{
  "n_layer": 9,
  "d_model": 384,
  "n_head": 6,
  "n_kv_head": 6,
  "head_dim": 64,
  "d_mlp": 1024,
  "vocab_size": 16384,
  "activation": "swiglu",
  "norm": "rmsnorm",
  "norm_place": "pre",
  "norm_eps": 1e-06,
  "positions": "rope",
  "rope_base": 10000.0,
  "rope_fraction": 1.0,
  "qk_norm": false,
  "attn_scale": 0.125,
  "bias": "none",
  "tie_embeddings": false,
  "parallel_block": true,
  "init": "normal",
  "init_std_qkv": 0.0396,
  "init_std_o": 0.0,
  "init_std_up": 0.0396,
  "init_std_down": 0.0,
  "optimizer": "soap_variant",
  "lr": 0.00374,
  "beta1": 0.95,
  "beta2": 0.95,
  "weight_decay": 0.052,
  "lr_head": 0.00673,
  "grad_clip": 1.0,
  "warmup_steps": 200,
  "schedule": "wsd",
  "decay_fraction": 1.0,
  "decay_shape": "linear",
  "final_lr_fraction": 0.0,
  "batch_tokens": 131072,
  "seq_len": 1024,
  "doc_mask": true,
  "train_tokens": 697500000,
  "steps": 5322,
  "dataset": "wikipedia_en"
}
Each number is 128 + 24 x the weight over the matrix's rms, rounded and kept within 0 to 255. Layers, rows and columns count from 0. Numbers have three digits each.

# layer 4 MLP down (transposed), 1024x384, rms 0.123, rows 899-935, columns 0-127
104112131133111164140123134127146113095124125141107132116123160113129103132117123104110114116138112108111125126169113109078120127141158149116122159169137151149178124138132174130088140103097119087087103141146071153145119165102135136117119122184095131130111136119127118157117109172140129117176125120155133141131133155125121158111113134108124122138139139115167132171113107165178135098152
137120126142091166152171127165163170091125106135168098085145145096135086143133119158131129126106139149116134110140152150165123173140149154099142125132108133125111094095155087072130081101117097071112101097155106121113129123129140141146104084110096164125113113106131130128129115134152181131128154164106121105093088147090097131134143082102148124102183123147117172137140110151097123160197
088144160087134176138076131109137176161120142078172123129111154144083177099129129105129060153157176094111110144160125133095094134112159119110104114137142148103111120136083102099069151143156112128109107116170195144121221137137151108171084157105081157103116151101126074117111077107108113152101139102093113129115114138096121125139144148178106158101156149133155132113115138132103110149114
152128150107137141106149096121100121141115100148104111121172151107126141146114146110101100124150055137129151144159107158116161165127136129125112144077125173145123155120150118121096107102132143134097125135114094102096145163123118113129141144178125128145137164102158143086124105102099153151127097129162134185135107103103114128122143106123129153114107135112135103125087116111151148114168
115167156155128101127141148100120151125110162157134107138135136127142129097135116155162127153077089121100145142147142103072136157096161135105090119103161117156147129155125116161127127167131138147148199135150120162117102105139125118121140136130125133113124151124091108119097094159133107113100121142114141109122105143113178110153112097137133094163130160134138125142126097089087131115135
136098116128107154164087109150098130174137104148117135108126113126184118125112163143136123149091141146144121148113158128130138120111170126142164115111101173141144113149145115075132124118145115119119103139107153137089161094103134122154090124124134164132123135161148162136084165155131141107150122151094129165169138149074129171151129141131133152132121132118135095131097160135090148122145
144164168142121111140131126123103174110159160157190126155109139072108161124147104108135084119129164101173104086138085130152119188145134132128132151139105119186108128132119122130124105131094144115080124104131123121143135175154133129129098112141052154123100122164088166105123123153178128143158111106140154145110125133131126123088074137160130112093151169154098126124122146128101176094082
094109126097140140127119129133137110153175135125126151119148090133136129130170139120136141119130159123148132142111134169155102171141133134125135156167173141138137187164134141121134108101165110098055132124123121115090147131118151119148142123092125131106102112110181130095124120088136123093150144093093133163131137127102139181155086124146099165130161111079163093107099138112125166109122
152162132118116121095170154138149160122112144136140125151087132168144093141201110119083150126117104153158133150148082123126116168162124140148193103144168115138112113108146156137165147130076157145133135122149171094158180188148137160086107143100121129141114091098096146142151151126158159123148098120134177109122151121121120134131154118141115164080138089143151103117113078088119173131156
107099125147098114125108110118099165132095138125110177121149142119166176160108149096071170154168123083108156108172126174178097112088120133067159145146114114128127140118122108137117116109110108121084138201135168145127141132090134158118087100134120126101152108151148108138137138140110135128138089108156114176146131155102148124098109100112125129146138151166115137145065117148168177157185
093141116117130160122116105140101101136113129133111135139132105106120162149122149130112131097082109118160124152116154122124122130145129155155104122132161128159114121172132125119138122106134093132141159156117133174095109119133155132105114096126131148151098115131099108153138123154145146139127116105128153140159083148153142122146131146118115124135158118125150116144119143136138170145174
127143124147122155135126114129128196121089143123108163107137164139136140122146162165120141101147082132113097167158157130125094165106082108139143144105118061137150141113154130121161164106126083130096130136157115155108115181160128147165134135131111119139161136179152120110148169113083099116172162128131132143139119120073113147113178116086103129157112128161110135096132145145131163149110
146120128142088145147116142153132124159156160121152115094169102116083150162119153140113135098161126116088161114158133117179167137093101135134166148050066117169096135160160099121110103134111106147069139163107138156102119114150178178150116134122095139136138125131122187098083136130156142119116108127175104135156165153113099115122130105114165171129164148121111141126117131140159160098094
141141108158130145140133140135122104120103114131136134138119121136096115139120142136129134170147153105138137131084153101116152159173151144129100150101123156159155113149167178116135133126132101108120123125148119103131118079118117137107144102120167126128122121114107119157124161118152150141147125150137125121127149123098145136136111153141114133103098154107114124120134132134109123113124
114111127156137101090118105114178155166107127123117126112110132099127142118123144131151126114151151140118143112099127114190119147119087140127093148125094154188132148135135136090142132105119101168139087119118152117108097129162136161110125097119154108082101168105133117139129131167088160168109086154117107121077140164112128110141113110106144151124099122121107114111138120113105165102140
089140146147122148135117102131150141107118116122134130107112149099139157114115143169102081150125159092120108126179148143167132117129128159146144114136095091107118139102138113142114118060173171132152104146170135135133108181155158096130127162110105083130107129100128087176142128140189151144174168169131126133146145136128176101139135105133147115144115102107110140122128097125137092106135
177090153145113165100109063122114135137131071128101086118156149133135144117159113183140125107132078120123146136159144156100139134116144142121131144135152125137164185121159107104167095108117117144115138128156108112073145125126068156123130120146114122139149142135123168094122116120127153146128169099079124162080138124124073158100092120140152155135128140106117140097136086109145111150130
131127120141135124145115137117122095168144106068144101111146128127157112122129136138181142133172108137095105137126188187095133107112179099129133120130104127103167161141136139161096121122159148122091092121169099109073125129116120119147129157160048109138156150143112150092156152131142111132091173088113106159118152126086080118088098106141144128141116157136094113134131083125109210113143
143161138179147140136078139127139129145141154075118145154147135130111134137136118124135139134096160110128089127159132093141089114139149149093086134096147143172129134142187130100140110153176133166148135110128096121152122118161125102140128091141113110116100104153107157148123129109137160128142108060124117139127145077136116124144136112124098144133138106158121164130120152097129147113130
144133082127141166115060182133111095173132131145155107168136093147143178183071169148117138082108183130129158128116100157153140089120143122148127109118098144068117146151095148152104111118149144164130137132131133112139163143108173132122122164122147153126113120106121154161117139127079105129121123153085127161162085113153114153109143147162155115165147111164093125103122095129140120167152
157130131125156104098070118126175119117124134156149163108083152116118149133141105101141155131135121137158108115131115147122072114069140144118116154166146154121184101123130123121112115097133131164141152087110109119123156155149100089149144133145138130103132163106086142136137165113090092166162141124152079112091105136117114132123171095125125102080112107116146123147132134151135046091161
130130117194099085120147124143084149128105153139126124146159165192120135113127126131112142142128143136144098120140118135134145146149143161141129134141088136127121140147121119144134121124088109120128141134135134109123145149153102153148121155155141091100135150067148146120170133178153118122111089103128129150141116162135101160138115129134134109116170111100094127100136118099149134144152
144151196156167106137160111102120049099152087116080127167114133096145109092117179149117121126124086220080150183184147097144145142158159144131167103114151130118166139123105152134146155113147075161115124115131106103129113186105132144156162112110165123144158129124139134149169116125142149112107107117132183142125115137115131140123172155142150138122122146143121105096168130086147101156154
071143144108173136111128125151127126127145116128143181121132081196096131108127138086124099118131138136135116146101105101126119123111114165108137131151122136126114114136138143148098161120148107147129112100092153131134118129150133134084110116088155112088143119127137145130143119129117113131155133131112143122089142135136128119151160163114121125103094157183090134160135121103116147124112
155132127118173125128109125133157149099101155127110115170137046126154143103171144151154139134134125118133161130135101140112117090145127122136135115130140127110143137125121128128105138144098132123145134111124100144128125117154124117176112109077108124161132139160148122134146114124117121107113163098145139155109125104133139096126154157109100208104168174137108141141135160116094159147109
102137089130128088134107080144129100128138109116104107117143120137096143127090169151082125129153178131124118147126124128139141148091101126136116124138150112121137118123084113153121163142152139139128164124101128109081158094108121127148125135111148127126145111139106133101145159127095108125140155147111161153090094145112131092125137143185100123138120135097155129090100114131115140124132
137099151129141122123117107138133112147113084137159129108154154140128100140111139134108138112163168131123133107109133147158119149119097132157136132109111123121147177105116124102131098093135110127170130087089165122123105114116107133130085117112122128114102108144109147116090163124101147120089102113119124139118106081121114138126125145146142137099124166114096132110125117151143156138138
122106131139151117135129110184158132150174151174146099145164120180182098159149166115136188094181165129085117135160145057104121127119131087125158162151121149176094117094147129143138200189129082142142159141093097163113119108092130157121140169085108142137172113138150077087142130116133129112135150120148129089172183129177154136097140110159140129139076119130157173188117132142111128159128
134087085129134181116103120139122127139115138133180104129112125144162152113156170130127130103164177173118147148119156130150090183114121125133121157146120122155115131129156114122103104100164118146125106131120099112113150077098151089117122146145163126146067134100135087126136133157147105142113161136113077153112150143082146101107182129166116142147177229102151165128149148150086129111077
114126067139133114146136119115144113126125124082141146140111167101127123126126123130177161112066113136141121126115061116165113131102118157092114088139139122130118105090187139149121146153128150112175126128134144156160142123160092124094124155147126106139115091093185147148087135127182165137151105152104134124163162148118114179140164171129133121104120155125104142144157127115150106123144
103131044097122093115065147085112112117109111114133120149156119111167145146133128161097100134107146146147113142125175158137140113133128184085109126089136161145121104123138176141150100135092089103116159128162133144153112121127121101122121096121113118112089097144138130095120071108150107098135148134097114134103152154086163147151187178156176104108165132156134122148071130174128118116139
134072132152142122125120082106163130100144064142145164078148101146087149110106160154156101154162116143122158102136124137167137130126151149115106119141128176123126135119152174153120151118106075106120134172161149135098153096151114092152102092107132120136129129094144119102120131145117142143066105120122105119159100123128151106144094119161146140114128215065058106102138121099128133152123
097116139155117142095126171097135136111124138093119184142087180121123152151086121127087142134131126143111163077099119145103108158133099118090141118169106115189131135140129138147105112187114154125106143100108142149128159138131119125144106151130128098121075121111128081105133132162146152127115179116133134116133113135164170165158134139127114136154122125184148190136135130107134106116174
135127087140091107155166103121086130119115151090092142134153099176097139130109128154153140111130194106154166130185159101120116130143152143096159120106079102128155110105140136101101179142120112136130159142132119109104105120143097166129086127120187131059154156152123114134109144115104131176092104131141169174130108169093093105134097138123082147161123202140156116100133101093129121129114
104091096122094139105110113132120147131155135136153140129160135114127118130128159172147159174123147105121142087147107137167118147196107142170170149129147158109136114143110155137178103144159177118093122113151106118154125112119140165100116101116159159134119114154122087086117140148132116136112168136141127111130120172111120143131123129128146195133125201108119150149135144189099131137090
121120134141139097149160108150182161140106152083088130082094138126091115117167102131077111117107116151092128133134143130084138083130123167147070187122096138091103155138122116120158171149146145140106144125092108152149097101106101129127172162160139098099150156138150129120116109138134130108104101100122130073165128128147095121118136116166128111160127109113140118156072132099153062102093
098136115074152129135117136119117127157128157141105131129151130114104150129112137117138085178133123137142107149175122121128115126081085137118127117132086104132132173154106136125116135121148158104102128133138125121110160098097129158167121097149165094145114137122126113118139124113114124130126106119150103135161083147163061121109120107060129134130113127142144094138114132101134143098134
# layer 4 MLP gate, 1024x384, rms 0.128, rows 900-935, columns 0-127
112173085143122123167099116155089132122148139142156112127103081153134146120115121140113135140087134127158154151114159123161110100115135117158128101127145109126143122161167185194137141187133153150138103109113125093198131086108109106100143159103137134149138150163140152121154080133177119140101101117139110115144104123111147112149160119144128109119081082137137123164088095087135125135151
114120150114160151092110103127124128142124105118138144137120135112107155161176121147157144088176149127141124145109123100063136151156170111095138146109142090104120150123171102109136115093144144181167151112121125127145105121106094172075122121089129145092134097165115160105129107165160136129152061178123126057113160118077139189133159128127089135118118159114111154127136093091109094172113
118181122142112108124194087142124146109140122155134117130080137176147132086182139162141146180146060128128145138122116113112129149091132085112090148124115117091123152112117165086138155142083137112118171133122123110188163106125118141126125108137151110136145141177110112160121135091124123143124136105166179149156149136145103152133071117160168099149125105167158170127129123140106102110115
155119115122147136091150148093163161120140120134088098180133154126155165146111097165115141146099115152126118155103154105091161142168146143121111078165104118163123107149141099106106140114116134096107200163106125167130105107163136104146116127124136125099143125066165160135141133129122112107128147132164073104097141137155170143113141109157165112144179102089098101144109123089105115143116
137125138122109142163166137083110106111098117124093145128170131122130117123100104146121121103155150116134124184099174117133114129105137173130120097132128139123134143121093116146132126107092110136130105126162163113110141109146113132088075150118157091146140112086103110148115091134128130144125137142115107108094128117126107118116152142138142135130097118079091140121153158129146147122135
119166128095138128077086080123144155127069098137096116167117154088118124139136173147109129112110165137147164129148144109147135131120120099171099114123105103137152180131119123151138115140089101170086104119132132125096117115148102119109126128102171144118147097165140156120172130077117162136100129181085129132099146181180103129119138083126122111122165137142133147116105119127131123116098
186105156103093110122150115144112144113126152125129162088135129136142083135125130098162143117077117142114139130103143134140127125151125124152120110123128164128141107132090125133161119146142120072118170112132121109112127147104107118151099152127143125116125136149129153116147124116114128149144161179175159164099069146111132153097108132104091147132177110145121140150115183152092091153148
083105122135172100128096157135145085108173124147116116135153153096101142103146090104099088135146108140158147128138116180154180142118103099173114130113144122128170115152167113103096120105129124124141085152094123078095144118134114152145104139173122141125076147103130136123086136112152139131109121103131145106146134116141100124134125146170178118096133131139137106144140134072133151139090
156145113106129108125116099133139143106080093106127151118133113129118101109089117138102167139107153140114138120148096108125132102085123142144107113129103130109175129143163125124137161111125123144084134128131148128141163094067120171117136117128099112141130156109159094127137113137149153128093153116153141175131126213122178122107146103152103114137162130148128125112131142156150134129122
107119160123090132163167083130102127124151149126145157103118115124122111126138122112149160128100135177133140112129113108129121137117143099149146133100133126105143140148156173141145137081101126114125106144160085139090098127141122147119128102113107114110158130156106099121126081105168168123108141162149115122121100102142146143140116125143066132129164162137141100131148105098145107117074
120114179143114125153111129089129133154120123148144162130145131167145094154144135154121153114119107125112070158091149120172137121105159149158146137142165160054157126130134151109109099121141108097140187146118149108071136124149141151098102130103136113143106135146134093101131104111113151092141123116145161131121107142145149143141135149184137135098147134117106132121125105113130112131176
137107128093103141133119198163162127174112108138123127103104176107162112148144171126090150108107142156142113139151115150073067136145155125153103141092151139147134092124150158138110131116115114112071165139102073161132132097119150151137136103104135133120092172071098139119150109085157116165088128141120138145130095141116118091086128143089137091136080132106102094140138196156164117109161
098147132134104073144180139135088148165068165128125115134142112121128156124099145113125088095083144136121161112099111152123072132087123135132129086133116123146122134113129155086140103161145118113114147154140147131102176123180101130127134120106120117144133137164139164119096146101101089095146116128150120134107134135158125128151099148119148114121114133151143123161138145137132150093133
147158155140116069111084116135138142127083119131136147135166103089130157145128119141132098127135159125116134119161094083115125150174088130145130107120105122104141120159135090142108106118116115144122113145096101103098056118190148133094142133145158128105117101076112164165122110087131127147154106150131128137118109100062087076112107101101132192105097167125140126154155107124146097114113
101162165143092085114140127129130089122145135118118075082098106172144151136146122132126180118106113154138104154112117131114106111142159100121135151138144131142184108137113129130137162128130134068153167154174122143123109122132103140174093151123128092090145149112144150179140120140127112090129147136135143152091096113111116125093118117135145139091108128106184128135151158138137116169109
111128135092164152134086127129128082104126099123141138125133144124134143155139136102113090138157149142141153109158134125147136151112152143123126139150133144092133160124119093136140135104137141143137117116174142123102130137112113106112138137132111098109168115111155121157128118166159106143162162140150108126132142156130087157145143172140096124116110142109106131127123121145124131161161
096082109098161174158158147123150081136112078141142090131097099160152160138156109147081099123121108118157151146115130130138085143086156098140084112106113135122137171099120117122143089069148136140128106120156153175133153087106123120102102097146143130143084136142127120103163188147081128134153138159143103095136119085100179106108127084145133110121155170115114103124101129141133113088161
107107042113130191130120164122147121153118125111078146119109117120106120130167152076084070135131146119159114126122123133070131111123102092128149119138105114144114156107131122095159151159128122162133156132129137124181121152148131132107126132090112123087109124080120114134147123111090129119155135136137108142147130137115144127144112108114151125131155111113148139131131125123101160116149
118105105131146126143133099138175154153129113146129130116168108115146123098126154135168119138098154125081137150143102160096128115120136139105131125147120133205131112136161082113132146082115150124149160140158125145159129157176166141161189124164178119084119144083151121126129119153162137161120078072159108112126115129144136154101091157164103141121119169120122162116114096148137170165063
103145135085171078140145097134139115165130148133103146149104081114176151141135161150144117079115122119123132148121099082093132109101164129114144123132139140158074160110107153150166113089106138110126146117111114112108107089133142135171137077120148164097080168150102113113123118159153136122129142124116102127084140148139154131153171135108091178147137157130136182117116186137110149066149
121146106114079156156164144152136150105127145132143128152173148151145087102140121116118123171107110098126119123150146159118125108125074155159140117123142183161138114142145130113113148112093145104140133169143104120108106080128115142092147168115122085113114143125118114128140153147150146135135118121084146146092087138143103147114116141152148117146149110085058113124140149127081104111120
064117117088125178122191163147093134166123104126137115134108165160175156094129168154139183176155087132119113148104158117112182102137146181118144143103162158053152109133132088114155163085128094104135171118105101077119130118117130118164096128146123133125133144139113124097106111159143189122177120132103102137087125105154144134106132141137140083145134131147143126155110125155138108145161
155144127111128078112145128141101113117136127137138137098124142149169118147120140120107126167163144149122080096122110138099098134150176153101146153137128167134143124078123154091077156120141158124139154148152143116116152103101133092131158109089104114098120117115153139138088134104096161112132123117088122119106114129145130104110145106091120089076099107114096103145081106133138159111139
123143142160134123103122095135131152179120104145161138122163115122121152110188138107141122145111151127137096161138121124152092092123118147125145175108098168138124105147158126103142130172157129104163144140173140120137114104106118107170111159070163148139140121102122150098146165129189133136126148129148164132109107126126120075114100150140175130124114134119115148146122112121144116128128
141153123131129136097101118095136166138120081130106063115102125129136146132084141081156119126161144146128109133156133124130120126118128181105117108139166168168144135126120147151091129113136154117117106119152083156142141127113123143106142094149112101160134101125179149144156171091108087098130158113125183141122149154157112131130177149152126139152148150118153116126132134109100165131089
166137123140103136139115148135171137137146109117106118131145106125209149134131170148156160158101151079139121164146143107112116148105107147108170085121147163183139067119121121135130126136102169147149133117165146109131122092135125153118111111100148133118106155144162115124154167122142100148174155140154110164118100148105164113147135152120099148099174121108135143099142146153099100136124
128160096131160123118144116149168141122143084114152152123126174097149105144138088115167165161066158158112114120110139199110096215097118144138131099079149146118166076163158086116158177150074117186163118098136140136122156193118123154117149163165127143131140133124110176081104135128114181150131093186185108094082125124125198166168161124106105081138138101111141131092102133168112151111122
085116122181124125176160125106123138122088138144142092168135101127116168165138149173182111109105143137169131103115133136097172153145126111131137075132097162107116112161144172157143100124083119122127117150159143134137144126152127130168181129152151157065119187104112122138160114121125113135182091108120154141139131116172153112110114124171127116113145146116157127082104136146147101132120
127178109097084164101122103149120137124121121171118115105153140137078121111127112113143145142149120143131146132081108133130206121135142122126103118119126131108161130121129133130103111161180132136107100139154146138123157137152119145136146094128112113142172142109126100107127094132089117100142118184112113126174110126147160107088115148111116093149102086106169108110096159080114095142122
150095129142102167125120105131113108124100078106165146101121123138152125102172125120087173107141109081083102156124104083149141181168125110085151111110114060107121090117159132131138134116131147127156124122123136136127147115134136118184119151103184120119128119111138119119163159089116108124075131120152143120102121100122124170135102122183104133141166113107117056146158112105133167110106
096132148164110097156133181104152099111118128142136161109142150097182126101177158169132147143108163097145122131137125129127119144135125101138172132116167119089128118153123107103143154092104115129180147125105118089093177138122181137148172216113164117112168118111178119160127128159166101145129102135090144089107141180141156145139157087120114144162176106101143058092158137121190115098163
148133101117125103143125148102117104168116128125139108134125123146153102134100132118136167206129130131111167128137158129083120146098131098123151166181104147131129108087137134117156111146131107115121129142130155131161073128097112164117134127138096124093131124108097127107147114145146129124096122127117120143161137100109137120152095115115156123141139139156153127138104117085109165150136
097099097176148070148180092183117144145086119091103155173135139173169117154089118124136149183120106125120164093142148126135152145121121138126123097138138102126132125154142117139129095158130132154087105108129126117132122130141137125135132102121132146079118171122134123162081148135139132104113136165127109141135145128135151117129141120151132110138095094104143127084153097166178127123110
142145127158107137111112148117146145175093134120119171141162132118125129130100160140159144115125117130147125128131161145125139129061115139114115116141126120117130109123149132134155108120143180100120134137206123125143111144083180132155122131154083130147161129101157135076123151101106113108163127148111116104098130153115089160110081143098086144149109152157140124121091094096146099140053
109162166158124133149090124132118147113161138172086139130152153101114126149102178140156098168141112153207082134092122133141155109131129165102141110115118133136100120108104123122126115108133124150140155127177110122181133125128108123175141101085080129131083152135152119138110076154139105128157083155159134108088124115147161119142136132142160143133137154150119101135132116127141159074158
151148112139117158154112124112143138161121117136127124128153135135153153133141154127114131118144104117109119131167161117121123101094122117147112123135117143105118152122125124086114145129110092130139142117121142122124120120136146091097105171140148109126102124119119112148109171127103118134145111146135134147151094096118118095139109123110082131117129141143120100124112158137159104118101
# layer 4 MLP up, 1024x384, rms 0.133, rows 900-935, columns 0-127
113144128125109147124086119131122155134132139106153138114173132110075151121128127141161128084130081131142110138119087150144145113106147092157118133127140092149137075113117105158114108100138123102129132117126112082128103138113112163121096135121096113103142192122154144137118127159126135105103092134154123098125126137131110088096160109146128180151144126114143137109110111117111134163115
139111141136115096133096153082140120110124162075150139148137106138165137105147119150127119101144106130151156120123153133124114103154150124094126070122101162152147162093121137099130130129110119140102080159135172105124202107086117114134095164105094127158130166109150140170160156114121135100108160084174177181160123125158161144143089104109105121120167137098123113123134174130158162186135
135179098127148102109096126110154102131135121092114132140126153148154120119099107127124105196112113136114116127127140127126102154101121164125136151133114147187122166171130123123154113125128160105143151124077083098099150119145120118118168114124099123131119114134137116130136125093129151109101129079163145128149130119115116111151143117152187119140086118113111114120123142148164131138152
100111137135148132090175118179160130134125112076125124118111106100132143155184142103124132158150105120148137071146124134123112125158107149160107088122103173090089108090118098135163112197125162092172119097133094148086094166166073120161137120120121117151088102137116145121149134149115111138139146082145121192139095140135114133145151136109133183132111142139147120095123087144175093134140
102166132111127124119119130164124139141162087109153132162157120113108098142152117142093133177105114121121094140106115104134127158146131127137191106137161136101133124137103115157109104105113120122121103126123152148169112153156085048167124121141158128075148121106137074129148111155124151128146138118129116153083147118181130113114183071159199121119094165129146136111162107160103129090153
155114129116091122081163122111157147110101156129117159113134114111162136085155130123133084108103116116128124109073133100129122122088122102140144142154139140134152128128142090134143153162125137095128117120197123127144127150122145125108109114128142120136111167146127140131095142119141111117138115093101119132119145146128133125097097154144152123145144130136118143126093124138122139153158
111116132150132115146106139157086094110053115123122140124074152138121137133114135118135139126113119182173133098094114092186105137151112138144131114133098102144139124100133160100151087100169129109151132114117147122077134113145130142125122142107111110130134121158134139136111112135151115136086140143142118095137116106103141192094058120125136100146163143155163124137131129095129164131177
132137138112105105151164140106106165157140137129136128180119115119167122124094144155111128139109125136173111139147098122123128130146147121131129120134127162101166128144140128084110152146140125145110121162137123138096090121173127122170120125164144130129168142164137125132124126128130096162129141123142105184121105157121142115135134119118106126156152137139164158121121097103140107179122
132107136174105104133094098123132165109114106152129113160089105132147158151162154156092170145120162120109132108127122057112159122122134146155131162174161169111134148112119128127132120151117098088075115165114137191140172122139150137136095148132135097139097129130128164124132166114106156068127096127139137137155123144099127122095122142124125145131157114099099122196119091091179097113103
121137121112122162120126147135162103132123051165114106161108158117133108143115139143145136140131171161162093063145078112148067111082121098140131118130157116085113166090125141109111147095134102137135101166120112103148110126147136119074112123134122139137121154118125142121105125146121139130107117150104122094143122107103163102131136125147126089089119130086102105104129151117114115138076
155103134140110105181156104120105148113107135107160136154123138182133132125115145135115121177087169125123118160202140094140086139116146142116114112122085120129121160105133112139138137129122109088133138168116095119088149118146134147134105119119133122122137149150110135124147094125120135146107132165149148140162139101063112138144118156145154136160134178158110104123122135104120165107130
145141095137106146134177128170124143154116142153165132175104147135101091095144117129130158159129154085094151111117133129139128153169075130114115156127125192087127139109105140083137106087092117116106091160102107104152130109131131167167152119108126114113139150124130124137154103112131146106092145137146138126158145113133120110112119138171176132120154104146174145125131118132161170145136
135111160112096139122114162114133150135144099126117122128160108115114130157110147136146129098095146095097153154119120169133150102118113167163109157133128141135101142120146137116092117110148132103134143147146159113155131149124143156119177122110116107158086152146138120137155133143133117123140162093120102137105128155144149114149150114128132134136120127093110105131146132127136130097123
135129161128131129103128116139112126126179180158133153080157136121143094128114132114109115159117145099080116128139125123135102116137156111097152112164160127100097116097134114154109126157116099093150098135099119132138173130094112182166101139116129167123164150090152124147129134125152120114143126148134182114125054144125139166110135115126110148134151133126125118125122154108191110136113
132126147118185149154098144106101095133136082119117122126132126093133109139118136124134122125177131132116113125091140137141115121180158122119173121123108132144047150102142150138131154101154160145118117138096166102130147129088090119142129128101104173110113135128126138149114117126101153136155115099141136161116145172170140110091111090127071155122136137148106105167129128132098104125162
079106113128173147127102141129142111164137130091102146139154166146110148088114137122115180139160143164109122119123167108150147110142138089102125145168101086132175173157138108130158131144127148070114157118146132079153138104105125091107092141163098097125158102140164102128177124154155175144100130131128164105154170131169093125135105086132153092132138145124122139129157143150128105136103
125119104065144145117153131154139102134144114139140102149150166099079183118103104159105142154129145154166099112163202136114092154148127141099116197155096122138141161146134127098084152101138164129159129149114145123112175111076112100130130093111128123149140112137143152125115132149162160118107130135131145113094142133163164121127158111118127120117079118114119119143025116186163156136128
123134157141134145128096113134124104129128121124118121150074151117151083123160149107136096114114092132176092153124110101118134171120118163121180120130140136135113170106113118118152122138115134167120119159151139132131122152129123094112097126138089146091132141114100110132129080101120122140122151104166099122153117145137086183125203125149151146124124110161117159076177140139130112137162
141101108104145111153139096123084093172121060118161097176154150143073189168124090146101169129150144138117124107110103127147115150120179121172185118134190137099075128169150115171133139093142114128135130098090123138129134113162146133200133095142142163165103155113124160155168113151133142134137101141133123187136134178141134077134116108142141113152184162149124141053139133111090084132170
134096146130147146101149100126145111110123160123118129120138163087143130153161113087145080089113096123143102104133102135095133119148157108146122103179165092091102121145145149150106142105139147106085133076140106134095094158118145096116162136111130156185120175072113156124118118101118126146126126120179156110133144126081110178108147141109091126076089188135094113139131156138130063180093
146114111151131125104145140130108109137117124147094144114147109093125091129149158161127126134160123116120180129158113123118143109098110126081142083136169095159169096120134160130134150095147115123117104112128110139138140097101144164126119147147111096122114143133073129121106091056119119130135168114122151114106130096136151157094125103145107175135156143131097153112118123092141080154086
115091119144108110110126103126104103100133121103140116137103171135180145100112103084116057055101130120079175142117125130139096084140155155137168135101193152135072176119128149168062118105124148128100129072094093124125105127095104163131114114095180114140100146145126140176159182108126153092145117129131219120126078117169142122091169156141132131138159125123124123154137141118096114119141
128113104130122126085149132139161116096114111147138159079100139183174136165103157108110150144126130151157104132067139163164110145115130137136116117105096140132132097113094133170073137139107094148111134103147133131102106134115122136164119143155120127143124121150135132119119112125160137130123116128150125125135122137126135114142131147130185148105138132130078098126151135105117147121111
106155103145091133126121115143147103111127157152112110137144155104135121143113150123158101126143131170103132139092106134147155130096113094133122091125120111119135154112165154107121132098152167152161137110121113133141099146130171121154163081196105158105144131099091126143134096084125110121156119182134128133136144167154133121139086153169129071140111108124108104132138124115131125148093
173136099142116139115115121139130159124120154137111142139109131130140090077080163134087110102164112157167151125118125131147111138151126131122119144159154125116138080120126118124118132094116060114131121127086095120099113108104142150121137104122106128091153072169102117135129160152156113143154139147158171134129156121117158159144116157134112134115149118096142089125144115171092161100122
137173159152157109182160151148143161091119084159145116145149085131115148081130163106127096157140153116117135140163132149154135134144096105144142142107148109104123104149167098122135133131130101116131133152134139133115130112102097143162103111120141118124193155152084117072133156144123116109154143129172072134125102144130170080145114132149135153151156112144176156125124119067135145167130
140120123101114096130142141114084134176153119142167100150100109152163181137096122092147109135210127152144091142149130098127179115177155074108155137121183196148103149111112132156133170110132151083153124120110110143156092130074125162056143124124128087082072117111144136136121111187163097158132167127060113143186124196102129107120120136097123150140096151115174131146105117204150094204160
114138091114133083118102134136120149117124085101116117180137117136165166147060144109131135132152163153165126134161125135130105131166164152127099094155157152123121163104115095103154134147129098122143147117137143152104097111166098125165137115102163118139131101092092142102121159115089107112124141147136107163122122128146080089141105161092114117083178099110147146094095144077111141138202
127110084175143153143137131110107124096133134159137121122164086149119138165113092128087140114096091109147149141130134063117109129143128134120099069117126153115094124164104115132134130125143123139127105119140143137133110142114112087127146126135118110173127145165100104146084135131143160127119111141109146159194148129148150065109154173137125115117121136138127127117102111113106170137138
102106070061123103095108134106083139080125134139101095123088112135128151144122155142131125156150134125116135078182134117119160118104172177136122090078164148107117171160135146109172134141161078113101146145104142118100145156131135097109129116128131125111133123153107125129142153086130097087124104133094118129119163159153126121118123156147147126129139118148177143156119081141093169124162
134106161108130144121058106124146153147156121153129112142127101130135092134046151134126117150138120164152131140134126080137166116118145172137110076097146138125103146132106125160152084168152133144133131149150156128115123113063107126109187098130135165111137136148087095103055139121100164078114147131165129143139102126106067133154134140135098118137127115144137090145124152143134139138120
136160105124156122134143102154145138121121157124118132142127131141137126101176137143134132134089149168135140102136140109137101107131144141099108151153169119121123178122169140171101114097133149152115103132149129147121109148098212125165159140125153146146154102180148172122092106150120100123134131104144115143163100134130195156133132125127139113151126175075139126093117119099138122177140
117115115096195088192164113186113081152110106101132161121178131151152136118115097127158119152111161110127146098174148096090135175159168101101084120124069139153078113157141127101145137119074159138162119137145090158162130134100130139165079149086158089120133124153114090169083105146146132086092097138090126167086112121078157083076099121085096130169140147087140108115129152120166115122162
127146154100148159173098132148118134149133114122113128159155106178170126117138092153168086102107134128120094126079147132133199064146135128142157157097104124132141072109141159157130120095150123138151143125153140118120155145151111099139131125102163120107157128130107172108173146114135181127114117132115117139155161184127131136156130136090123127131115165112131119107140074109134123092138
151114148122169183112082126162133143126117179120108114160125128107089158115110115093109158142101133116140112139130176122098119113139108160166080159174091136098126084141160153142099161116165144114102158132088109168142094138152086133182123151075139124170089145137080114111136144121164132136153089124161138122152114140089121093135155146122148117168136100128168116115179126128100116154156
115102128134129111144160119135145111118131143134109108136116109144120096162078141124133111110124120151134144128114132120163131140126157111124121148113123132150137122154165108116094150163144129091127133134143147118161114139161103150148130068124106162141148116128140146111138099093104150165150111140146096128117139128121153126126142112090118120124121098127135132158113122168119161099132